Part of a small language model's weights.
Architecture: LayerNorm before each block, learned positions, biases, tied embeddings, attention and MLP in parallel.
Training: a variant of Muon for these matrices, 89M tokens, 5455 steps.
Each number is 500 + 50 x the weight over its row's rms, rounded and kept within 0 to 999. Layers, rows and columns count from 0. Numbers have three digits each. The size before them is the row's rms in percent of the matrix's.

# up: layer 7 MLP up, 384x96, rms 0.264, rows 337-383, columns 48-95
# down: layer 7 MLP down (transposed), 384x96, rms 0.102, rows 337-383, columns 48-95
up337 107:485524643492497558417541430495563524501484491459478465511453550449532502492591534548486472505507459396458588497621416505514513483558423507524438
down337 101:509491486529485548509468487608404460549440532500528520516520513502452578558483523475388553438578492509516387500410468575519461521513546539499508
up338 096:514513519442538421514496424473536466551497561515441523481575543501471466418562555509582559585542446475500519427480552553481408529486509511551457
down338 096:564447501498601517530538500462580552502453352579434478527536474419433522544446479589506518467528500545541404575541512474536492589404396564544461
up339 099:519523527522491455524484484476454525461462554504659534420490458464484576537556475506429509507539406480435514451460462501571431515619441415486459
down339 097:525554581491474440493477467534445548570522512576463529507500508510439402478440550450476475488484485652470516578440457435395601519438542502576516
up340 097:483446555463474523520449517457573421569450514485480461543525477449519475523427436480450517481472485455555471545601518546547599554448401524529556
down340 093:465610492558531516546555455350424570377515514445492562425548549473466440376486472533561471520464484538467481488532500525524479479603592532577565
up341 098:488494489534466541517465450400482526548510518414507456566477530497569510570484457589448598568461609481482542529481498438384526532526475516537487
down341 092:580556411469533452451481453431598489542622528525554546497574508478531484508486499512539469524496527505473563506483495456483512551463443498496443
up342 097:464576539485458531531553591503494457661509494459452525493529525503515545591389495593525497486490578477519469498582480470490460464487436455502479
down342 090:550435460495441431602438443565415526427519506603491423488440522529440439447503501437540474499537483500488471544408529496508488542490587580509451
up343 098:628453567518568466540469535588444425488524546574430520487557540393502455445511537478565510379563463526507498438471476504496557519469601526494572
down343 099:428385476440558584449520527492565537516491462476535456494524620487547551543582430452535474550495499540423493564431495502550547563444471526476489
up344 110:468516478488495419393540468452644475568537531540428510549460502483537502560473538561518538506503452494513548486419525591434527485461455524534401
down344 110:529441485528504418505522440496588430466530465479516518497510511481507587439440600486473533505537563553564487477482484562564490457433513499556384
up345 099:539610516496603476433482440389530583515499516474460496461441423465482538498549490441463479547484477567484451536430540497555418519496516451457553
down345 098:544533472533561606495568607539453506491484405552497484454494476398534495466496536404534532420556493477439463515452419518553500524546494506605516
up346 098:517510617505515521590506510443400504479454511396442442517456484495476434576455503479493499548536472557487458529563558480539528461397520439413574
down346 097:484527457506482518421591489460540533473564605527489498449488488488516521401496549531510509492466514364470534534486459594491524543586417527584516
up347 103:505484590450517508504410468509470464517469446541550543472395455576496469546543558500509521532506479582539480493538410480540566451488408450489558
down347 105:599542444418567443475486443470474413403448497502559526505503471573560501539504585445518475469532522496466555441526546415474449526443519485490649
up348 090:451471517541554513518511571487374521553551524567429465546502541513453464442497509573542381533472578538488524545506521434354494425455463487522486
down348 091:498520490527493512432475519474517571488513540523497488496562503592551465643417489476431523463568386450626542437487442454569498481545526437508550
up349 100:513498538516463522476588573550489545526401427548515428440514529443542527398571505480493418472455551445454537490541493575510455499569489536503490
down349 097:561452542611500403522481503537518433590522551491540495515458505491379487544485485507516482553461461518497472504431432592531504491496464500459627
up350 100:444424584461421498461541455423567505438498467550440534484554494620523529479521613506444459485530561468497494454573483514487488474486515538450553
down350 097:564544449465479559522466550500470475433522534508465493527544503536422452494558602486474471525519417536502545532475505461450510505374431560399533
up351 105:506448552476533451433581475498513463443572555600462544567432522469576490481570523516504478526544573411598470503489481480440446522476499482439565
down351 105:519495505455511577551601562464518519555501468520541467433491424526633516527547486485516479470449406512471451558498499541506538555601377595434420
up352 102:491575471482414386478502486419595584492463464547543475573511488515467503575467419547518457524483496419541528353495464506534480500488496471504460
down352 101:480468532541535574536574547547466425496521547476451478504455473509530459451637474491528520448507526511460458514514453549480420573448536494451550
up353 102:544528469482532520443493419458495578518536592472534486549395435448510552472583552439450418547502427477488463450550522541463500566436439570469462
down353 099:486476449456557466529444605495447494496517472469513491478475611548472525555389470435454545395401537465509524505567542596461534576536521512501462
up354 098:582462541480622570495552500487540525561487425472451454500553440540541563589506555563530423511479518488412588445500471502489474491395445492515567
down354 091:402466467471443567520595527450446541483529566498492497458486538568444528507452549467482563431426434441547505541505501575501468429385429618541476
up355 095:467528499531390601473561533554606561513502446498501508466557493531428389487469421447498546477398449429503558521527545560519430476484471543573503
down355 099:592519500501518486606472535460387481499487489473490487529464537418549538489523575474468448519485472548455519422508506438517613579533411551524545
up356 088:430476459617425520447519503525487546582495553497487501534456579468519481578485414516440416650503516478568525417499409463496500498512509421497485
down356 094:491500555412533463490521529544489555530447462514381463495487498515462508401530611535486602446462531505513483547581525489473504527551491463528445
up357 105:472403443523459540459578399524520456475563628495463474486554518472504436478521490472600477516517421514512526468460460476480485515489532463512515
down357 093:474363511547465434496389509449467533560488457452539495491579519528434507501470454503538498459641453527494471512603485510521447456520451534528515
up358 110:449542549430408463544459477524512455417487448448532449519540491461447419503504523562506378599461507587560539461464589450457444490584510438525474
down358 109:467573486502496495527511608480494511454517546444526579548552453508542450511470509464436436491474603535397507473444575484540442550461450486454417
up359 099:508483492478543473515440401552517491503493538533521504545495467445452500524565505485551434580573542515506503503560567500535404499550491446518414
down359 104:463506568507509504467583531435448472480458537458526479520568560565521525573478460477516526476560464492405504569424503508524429474454397486479561
up360 101:532473444419525551550575463466485544529631411402532530457480474474510518578540538504444573534487504413458601541483569506444397540469428523467491
down360 100:399536515506479588549431466511501518554506575485480484435447485409549508496503471450426503512475447506490542514617399505547497569485477554508467
up361 103:493500520517471467510537512426464483452440389584563588475459438546437463429464511532525578439414453484581584433504454503596462543468520433432561
down361 111:483529477501511450499416461487491537516503412491560466461500571470538431546615503454527430555552566485455443504530552503504481514406559491520472
up362 107:431534513524490449561433507543471482530480547593478501580396501486487516460528560484465446507376534488527446417468515441450446501489441517585460
down362 113:460472538504448488537473467477447431457539440474569448564420468584512511428548387541528343470510570471431553435483544437515542388451539603479498
up363 092:387525542492565445498505494514480529471526509550449456540527535526445442547559555556464367551500546458442536543524444506528508502475395460437579
down363 093:513506425443430500499457488472527484336530452443474506503522509582555575499468497583538544411516526487583454354443506543590469483510576522617459
up364 092:510559546470535498483542497410527413502434494552456549482516489550464537401561525509453444576460601511429484573625463511495518571518454535447461
down364 091:473512471460407515464535543481512541513441587423507434419499495491542589507509440514468620408519395551499532444473496570611523489441540498426486
up365 097:606505452491497456516486504529499529568422533517590484565593461531495436535567556500551398409467552442560448434364511539560489470496546475569478
down365 099:497504399473568517500532456461504550531566514502511431558528542522506495483546522502541489535528432493513538490427515485539529448530532576493478
up366 106:514472469421446522459434533580519602463512521506587420469422450478389561465529550443511426473572539498482487489504503521479523426546441524533577
down366 104:523457510525583510507516510484513487613514518522371557548590488488431435539527496465472545494515477485522462545419537551513515537504412550568502
up367 103:432538536510623492543464472545465525590512540575491433512445511562490557487516503458528367492397475506481492389441449476487538537499548491488544
down367 101:518425368531493517378534497462469519496585480561449522545509447476526520455438542581480526454518488443478604546529456472489485546548559522475499
up368 096:485488458435536433489554513512532480539396550475430530488522495414456538558569436581505490489518509528569444458523460471560555491482527544548474
down368 094:525528631577523479508465442511483503589538454512399448526527513568506494560480454475522524515587547531464505514508564470529486503556528486587492
up369 090:452563547531503578559399454433474532550491541484465405406585514529494464448460413508480487516505494471434526505574452529486515503521445517473504
down369 081:565508516543538469545546559565446487432515465410474465586446541528437490472543546486517527513539473535511397533478547508461582472481529524501588
up370 096:412516502504422547499570468470549518391472540486511432532491524543500522488565512446486538629524458496558468459443423473440516502533459471400467
down370 097:476535552513487393557463512493474528587538484512424463560438480531557511450384593485496436441480590454534488430466531478492511517529465559488513
up371 099:491548494516466457463486483458548531487494425475492475619496490572491461522535528499404349503450524469543397475442535573519505447540448478483437
down371 093:544506501499524507510431532559589497549525516509573579559527494504529434517380514465520495566475450450474428449556448503557489504553479491567528
up372 098:576371531543509572489506495529556495440545533549449440508538557496429593401556510527435506548440579538493501435463468465530509401504475513523571
down372 091:424452452541461543578509584491424520500460493573531496377486479476497465469463475539522643495601465505474443455478520566473453557518537484377509
up373 105:485432498468497440532453530549583530453463564614510512564369541441418475505481451536425494512401431436496630486538499583530522398472490558573550
down373 110:431409526439598555526484530476481585470415463464508531468531479460519553562475542451505499406441480510487532515461549492540521504535493445487532
up374 107:587484440509463461489573498426557587556543491443457533481459412497549489458444511509510500568606544442505559505468550537489444488466455507451522
down374 114:511478401537526396439448516486514441541583575445460553534449508555562512460479499416490515543482540515527514436460470475524401535531505498562594
up375 093:472543536482603575539463515522502548621601534496545570526451535527496520483525568506496527476501555488514549616465506514421412515461562431500489
down375 095:536465489484592462562500556531459555547481475457544513421600551448380586449536439531573415509498524509564444552466498487549482546570576496438549
up376 106:448529550472499546470457473454410541526493518599376465466436529508443521485541505541484498490603585549483463445475409475512478407545388442485462
down376 109:513541469474624477530511514557474489525502422458525440530494502475475481464613447566512509547510487522584492476350557497405467531414509483455429
up377 100:536324513454469549480496535478540498522431498399475525399370455477402543497525474504537547479503551538519466523527451524568535494526524483513503
down377 103:480614556479536590516530552494478474479500532581456431546522583551556399452506509531470511524610540523513449488462450490486545481466485466557557
up378 101:445561578455530398523514437590479499514586474505585444472488453515523502445470451425405429455542556480548491468555519534488513564527512469488408
down378 096:467529380519452495505532524475493502403471507524503622473558476545450527523519491569477559508346483551434477511532395481454564424434468538468499
up379 105:455458425497483511461427514428508625569467463604504536503443484452399439568470566497533472403519507523531533421407551520548478563509550481470511
down379 109:470549595428540565467495490449542478571493592498597450586492475501531459477524489431471393412559493565500350470549525524478423431608522524578506
up380 105:523496537479469451513479540457598531520567565492504506423479592420539516515485568430534578485573512484513461507548618611630490502410339553487520
down380 095:403483437504550485431481492495565496511495513403397509517486516448608573409477612502480404412453526475466508440508514502552454508552560522555418
up381 114:450492472522488470496472452536542545526553518512509427461452580469495466442550557447566494535518498465560514564479391542433529540463496559509562
down381 103:446459520454477408430471495440542405495501493481472474605554474574444442617551594596542549509477469543432482409480499473508472419505570515508376
up382 099:586516551535498405524561577515440468454524419571588447504440522545449444477457490524528514467515516508488466525510426515484539488561495477452529
down382 098:514468446561523523418442533540514495512548515586463517402498496472478552543592590468424486474453513361412532463482558420454576500588483504537513
up383 100:568505575491496496453556484467551572522553528573424433507570503482592440457468542486418495550494516427516470460523456457424473477544524415450609
down383 090:519469482480347492549539486450488456439552488464518539454411473451551527569501514462543571515548423474489501516476528576527497426504550528422466